Weights of a small transformer language model: 14 layers, width 128.
Each number is 128 + 24 x the weight over its row's rms, rounded and kept within 0 to 255. Layers, rows and columns count from 0. The size above them is the row's rms in percent of the matrix's.

# layer 3 MLP gate, 320x128, rms 0.0641, rows 41-49, columns 0-127
size [ 97  97  93 107 103  91 101 105  95]
[[143 116 115  84 120  78 119 142 142 119 167 104 116  84 112 114 125 106 106 144 148  96 104 153 132 122 130 120 149 140 167 131 124 115 123 160 156 138 151 118  90 160 136 114 119 121 151  89 100 172 105  46 116 118 171 105 104 158 121  96 113 121 112 158 120 148 113 135 126 170 157 150  97 156 165 105 137  97 127 146 162  86 126 125 108 109 121 121 146 152 102 132 117 165 140 143 154 105 155 162 160 140 128 114  95 141 136 150 124 102  95 124 102 164 108 174 126 134 144 130  95 116  93 116 158 132 152 126]
 [134 118 149 149 106 170 167 132 164 109 123 167  98  90 111 134 137 115 135 116 133 104  70 123  99 135  95 135 118 115 145 108  94 123 174 108 127 156 117 156 114 159  90 115 152  80 148 100 144 154 101 128 109 109 136 151 142 152 151  88  85 101 111 119 137 129 126 114 130 129 131 119 152 169  92 124  81 117 143 116 152 151 142  90 122 135 111 134 176 150 116  76 134  62 118 116 160 152 128 126 150 141 149 118 141 115 141 163 155 133 115 178 125 105 148 127 117  93 121 126 149  91 151 114  98 136 134 101]
 [147 136 105  89 123 131 113  79 176 163 140 100 127 148 157 128 168 136  98 125 115 153 100 116 168 154 138 129 105 163 148 152 155 146 120 152 113 117 105 104 105  83 146 106  83 112 159 148 120 125 124  96 138 126 128  81 126 124 153 131  88 131 134 126 148 113 125 119 157  88  80 115 157 109  90 147 122 129 124 140 104 110  87 140 113 110 147 161 121 125 138 156 150  92 170 136 138 144  94 128 149 106 138 120 100 101 115 118 149 149 110 171 134  85 141 174 151 138 128 175 156 167 138 107  93 126 124 160]
 [139 106 138 156 135 136 108 179 122 108 149 169 137 121 103 120 118 153 120  80  60  83 135 112 118 165  94 127  94  84 148 109 127 180 133 125 118 161 128 112 139 152 125 107  78 102 122 121  96 193 152 138 114 149 123  76 158 136 127 121 133  99 131 153 120 121 131 159 145 142 112 118 104 143 120 168 144  90 114 112 164 123 145 146 136 116 126  95  80 123 123 121 100 125  99 135 134 140 127 104 181 126 142 118  93 142 154 152 145  92 144 162 127 109 108 148 115 120 109 135 106 132  95 128 161 110 109 108]
 [146 128 134 102 104 138 128  83 157 125 158  86 117 143 105 103 178 166 156 132 128 128 130 144 144 156 128 127 157 170 157 129 138 105 102 150 165 121 106 146  93 106 159 143 131 112 142 108 129 140 154 116 131 103 127  77 141 117 151 185 134 163 148 110 134 170 128 131 153 148 149 103  91 168 137 109 133 118 150 102 131 143 132 145  96 180 142 178 126 177 177 126 127 160 110 159 114 137  84 174 101 142 119 122 115 100 112 146 116 121 112 113 128 116 160 178  96 108 152 125 117 128 143 138 106 112 123 110]
 [163 149 124 145 133 135 157  97 123 117 122 149 133 157 167 106  95 145 145 120 107 151 132  90 141 106 134  94 115 118 159 139 121 109  98  83 141 123 135 128 119  99 131 141 145 138 130 123 125 135 192 142 187 110 146  99 136 185 109 161 141 117 114 120 166  98 126 123 106 158 135  95 118 145 124 135 118 137 124  70 120  99 147 104 140 113 134 153  69 156 105 140 139 128 117 177 130 139 105 110  80 115  55 122 130 140 143 158 112  99 112 132 131 111  97 157 123 128  96 128 152 118 176 158 122 150 158 130]
 [163 123 129 121 121 109  78 115 135 146 109 117 109 120 143 133 137 100 145 163  88 141 108 124 192 119 104 123 154 102 124  73 105 193 130 111 116 116 127 103 152 124 148  88 102 156 138 152 146 102  82 159 148 125 143 149 118 110 132  93 146 120 144 128 156 120 159 130 122 137 124 128 137 145 125 138 116 194 112 148 143  91  93  88 138 121 103 111 170 178 145 120 145 126 120 197 137 132 139 119 127 114 130 111 103 149 106 113 119 105 152 155 127 127 151 173 142 130 143 171 132  83 129 129 115 146 100 112]
 [146 135 142 126 135 138 120 135 121 142 169 121 144 134  95 100 152 123 116 134 156 109 107 154  92 150 159 127 117  68 135 125 144 101 155 169 142 132  83 165 124 110 129  98 154 107 109 164 119 142 109 119 121 179  76 116 144  92 121 110 127 141 154 138 152 142 113 114  98 172  98  83  92 167  96 103 136 105  70 114 122 130  96 118 141 127 172 115 155 149 114 149 115 133 134  74 145 141 125 128 117 115 175 134 117 135 115 172 142 115 165 104 101 120 106 137 112 172 157  85 124 122 156 137 150 131 118 117]
 [143 133 132 138 157 176 121 101  96 120 161 133 137 105 136  91 185 102  77 118 130 133 142 111 120  82  98 148 132 123 155 147 123 119 179 108 142 146 127 140  97 178 125 126 117 131 138 141 138 114  86  92 148  84 155 125  90 165 129 146 156 146 115 155 103 158 130 138  96 149 133 131 140 120 125 123 140 155 146 143 118 145 137 124 105 122 180 132 113 145 146 153 136  94 143 124  90 149 162 130 102 141 164 146 147 135 110 118 172 136  76 144  70 147 124 140 116 124 138 171  97 163 132 120 122 135  97 175]]
# layer 3 MLP up, 320x128, rms 0.062, rows 41-48, columns 0-127
size [ 99  95  97 100  99  95 102  98]
[[145 175 155 131 100 151 140 162 146 135 169 117 127 120 154 163 143 166 111 117  71 150 129 106 178 133 107  93 163 142 138  91 135  89 131 179 132 120 158 131 133 126 123 147 146 166 108 137 144  93 110 135 133 143 110 155 120  95 126 143 110 122 156 143 147 117 142  90 146 144 135 125 144 106 140 134 113 132  81 140 106 134 164 104 156 127 120 152 123 167 140  99 175 120 109 184  96 126  90 155 118 130 131 170 140 128  92  89 168 114 155 106 138 112 157 114 139  76 117 155 137 139 126 158 133 149 152 115]
 [111 148 105 147 125 102 126  80 124 161 140 126  69 129 113 137  90 122 128 126 102 163 150 120 124 116 111  87 144 152 105 127 138 161 124 149 159 121 122 128 178  91  98 115  93  93 143 126 108 119 201  92 135 119 127 160 158 128 131 147 151 124 138 146 136  96 151 132  89 125 143  84 131 127 115 144 119 129 137 107 168  99 120 144 140 139 146  95 143 137 137 139 170 120 120 175  88  91 126 101 132 116  68 135 147 142 118 152 110 128 133 133 151 116  79 118 104 140  91  95 111 130 153 135  83  83 131 116]
 [104 101 126 163  83  80 126 131 138  91 134 115 146 112 154 181 152 121 162 143 100 106  87 154 132  85 111 115 131 122  99 123 105 119 111 126 146 120 201 117 195 114 110 131 127 117 138 132 149 159 132 161 180 150 145 158  97 140 137  94 113 150 154 118 122 143  90 125 141 166 139 148 110 122 133 127 128 108 110 141 143 155  99 146 134 165 100  99 164 118 107  87 110 122 105 151 102 107 114 153 153 106  81 119 161 132 111 121 115 104 136 116 154 159 137 131 115 107 115  93 102 147 135 152 156 137 135 109]
 [138 112 135 136 124 120 131 139 149 119 147 109 141 182 117 137  97 131 180  99  94  89 114 158 115 140 133 129 157 134 125 148  89 108 126 133  86  91 177 108 140 147 133 112 154 134 129 110 105 120 149 142 167 124 131  94 179 154 118 190  85 100 159 155 142 102 130 120 134 116 153 129 101 109 146 161 132 105 138 111 144 171 153 156 163 131 141 116  86 135 157 105 117 138 101 137 124 141 146 104 152 105 167 168  75 112 141 123 166 131 127 107 123 149 167 106 122 162 111 152 115 107 174 160 118 129 122 135]
 [112 148 127 147 154 118 150 153 106 158  94 112 120 104 154 161 101  67 104 135  97 133 107 127 141 128 114 134  94  92 117 137 117 153 164 118  99 136 160 143 162 127 101 110 114 131 102 149 104 142 124 155 125 143 114 147  95 150  94  91 140  66 141 146 134 112 124 154  77 133 131 140 141 126 111 129 157 147 118 156 120 119 129 119 147  94 131 100 127  69 108 122 136 150 163 124 162  87 153  95 139  85 144 138 145 145 153  81 145 142 158 130 114 120  98  67 158 176  94 110 127 131 140 147 131 162 133 124]
 [ 96 103 115 148 148 122 141 110 173 129 115 138 131 177 143 122 159 137 141  96 125 146 110 134 189 135 145 111 125 121 102 159 152 139 164 120 135 109 116 146 145 170 142 156 183 110 150 125 169 118  83 149  86 112 109  88 138 171 146 121 110  98 115 130 163 130 121 141 171 119 139 130 113 123 155 131 108 120 136  92 120  95 129  83 131  57 135 135 110 120 152 131 141 146 114 145 116 116 108 164 142 147 144 121 125  86 130 123 186 147 130 138 140 149 108 137 132 137 105 144 188 143  88 163 106 139 146 108]
 [116 121  90 154 106 127 160 140 130 135  90 103 179 137 159 131 162 127 114 134 162 106 120 132 121 144 138 163  92 130 127 120 115 114 124 142 138 126 127  95 128  79 114 140  84 103 113  95 120 127 206 114 147 132  97 100 145 162 191 140 163  89 130 133 135 145 121 127 128 134 124 145 161 136 155 149 132 127  88 122 106 159  66 131 108  89 157 136 108 113 160 105 129 139 141 138 160 168 130 103 138 128 172 162  91 117 133 162 117 125 101 104 141 164 110 130 122 160 117 122 119 121  81 114 111 135 151 145]
 [ 72 149  98 148 134 121 155 141 146 111  85 132 142 136 159 140 108 155 116 101  90 145 183  97 133 113 118 170 152 136 138  88 112 140 176 100 152 167 158 114 159 156 104 157  93 109 179 120 108 119 119 101 121 114 149 161 143 111 126 119 108 139 124 119 124 113 159 121 129 100  84 123 152 123  97  91  99  97 139 108 158 134 138 125 158 142 137 146 113 157 164 162 157 170 120 165 108 116 106  98 136 129 138 125 153 155 163 135 153 142  97 158 148 147  99 108 145 128  98 155 120 156 123 101 105 113 144 140]]
# layer 3 MLP down (transposed), 320x128, rms 0.0483, rows 41-48, columns 0-127
size [ 99  92  98 103 103  98 104  97]
[[100  93  84 136 154  92 134  95 141 118 157 133 108 156 145 117 110 111 165 150 119  80 132 139 163 110 154 173 154 152  61 120 140 132 152 125 129 118  76 128  97 133 129 112 102 114 117 102 127 142  83 127 100 151 107 126 158 140 116 151 123 129  99 128 104 167 156 128 129 137 131 130 109 101 147 120 162 123  87 193 113 178  91 125  85 119 114 152 153 148 158 139 116  94 135 145 115 115  81 155 116 105 138 111 122 157  96 160 160 127 107  97 126 110 142 129  91 140 128 137 131 127 129  92 122 143 142 119]
 [146 108 121 151 137 117 119 135 112 146 145 127 112 166 145  92 106 102 104  72 105 133 156 150 142  83 138 121 159 107 159 150 130 117 117 154 115 127 159 109 105  98 183 147 129 158 112 118 116 130 123 121  97 152 148  84 107  84 130 140 168 142 160 112 119 105  92 160  95 147 143 185  95 146 107 156 130 128  85  95 121 146 105 152 156  90 118 195 106 100 155 160 112 152 153 107 127 128 119 154 104 160 134 138 112  93 145 105 124 130 158 125 136 117 152 142 149 129 156 139 145 161 139 116 158 129 107 133]
 [114 108 130 175 102  99 137 153 138 101 120 107 111 114 113 127  91 115 115  96 150 108 101 121 125 107 113  67 123  89 176 109 128 157 130 105 172 126 123 150 166 111 109 147 113 129 126 122 149 172  90 125 120 152 135 160 117  78 116 127 164 168 134 116 168 147 131 148 151 172 144 130 128 106 132 126 128 106 107 119 113 115 131 142  86 162 135  94 146  90 104 117 117 138 116 122 120 135 152 140 116 125  67 133  97 164 144 110 106  88 155 119 126 102 118 134 104 117 125  90  92 122 194 114 150 160 123 104]
 [ 95 128 157 104 150 158 135 148  76 141 134 166 126 147 149 139 140 109  96 152 131 182 124  97 106 118 179 133 111 125 113 122 152 109 128 125 124 154 100 149 133  96 164 162 132 124  83 140 107 103 164 116 116  87 145 124 107 138  95 136 149 122 124 119 142 111 129 124 117 139 141 100 124 128 139 120 118 144 143 137 118 104 133 118 111 132 139 127 161 196 108 144 130 129 160 139 160 107 134  84 120 116 106 117 182 138  96 126  80 103  83 138 116 105 111 134 147 109  97  55 131 122  74 141 183 122 130 134]
 [106 113 134 111 198 103 121 144 115  91 105 107 157 118 115  95 111 129 112 123 125 143 110 159 153  77 137 134  94 136 118 114 138 147 130 127 102 104 150 121  82  89 119 132  83 146 113 129 174 148 115 114 108 127 134 146 138 126 117 101 180 123 160 156 128 131  97 126 155 129 127 144 102 111 139 129 122 137 117 123  88 137 117 102  69 112 138 125 149  78 108  72 122 126 142  95 137 126 142 120 127 130 127 121  87 133 129 120 224 128 154 140 134 168 105 156 116 126 129 128  95 125 172  96 100 128 137 124]
 [157 157 174 114  79 113  84 152  83 137 114 157 134 115 106 123 119 148 165 101 127 116 107 143 108 148 134 112 142 115 175 120  95 132 137 107 103 126 120 142 166 138 122 126 147 152 168 154 118 123 169  89 117 142 130  86 104 131 106 130 145 122 133 130 131 112 159 132 104 154 133 115 120 127 147 147 118 111 114  69 115 107 143 111 122  94 132 153  78  98 126 180 119 137 162 123 138 161 152  79 137 129  89 144 142 132  97 169 105  85 105 131 148  83 149 184 146 127 145 107 145 135 151 107 117 147 139 156]
 [172 160 171 159 179 115 104 124 136  84 155  83  89  85 100 115 101 121  95 133 128 140  88 137  86 138 148 108 135 123  91 152 128 102 125 155 163 123 111 121 167 127 109 105 132 124 129 133 143 132 119 141 121 131  97 138 175 123  69 141  88 129 149 114 101 134  82 156 103 164 158 105 126 131 173 124 135 119 112 123 107 147 143 110 135 129 109 137 130 136 114 155  95 141 144 117 127 129 146 155 119  89 124 106  83 132 137  95 103 127 105 149  95 108 121 123  74 108 135 131 127 107 120 117 121 187 147 155]
 [102 113 130 121 136 108 140 182 165 133 116 113 126 152 122 134 100 100 147 162 145 120 109 161 102 146 134 125 109 127 138 133 128 119 110 142 173  76  74 145 132 111 122 110 138 151 139 134 171 141 129 147 114 148 140 109 100 134 156 124 111 135 147 120 106 184 108 137 147 134 126 107 116 136 170 118 149 154 130 164 139  91 127 170 127 119  99 104  88  88 163 139 143 110 211  95 141  93 114 176 127 151 146 160 157 123 123 164 164 108 130 125 121 124 111 122 126 151 155 132  88 144 133 123 186 143 118 106]]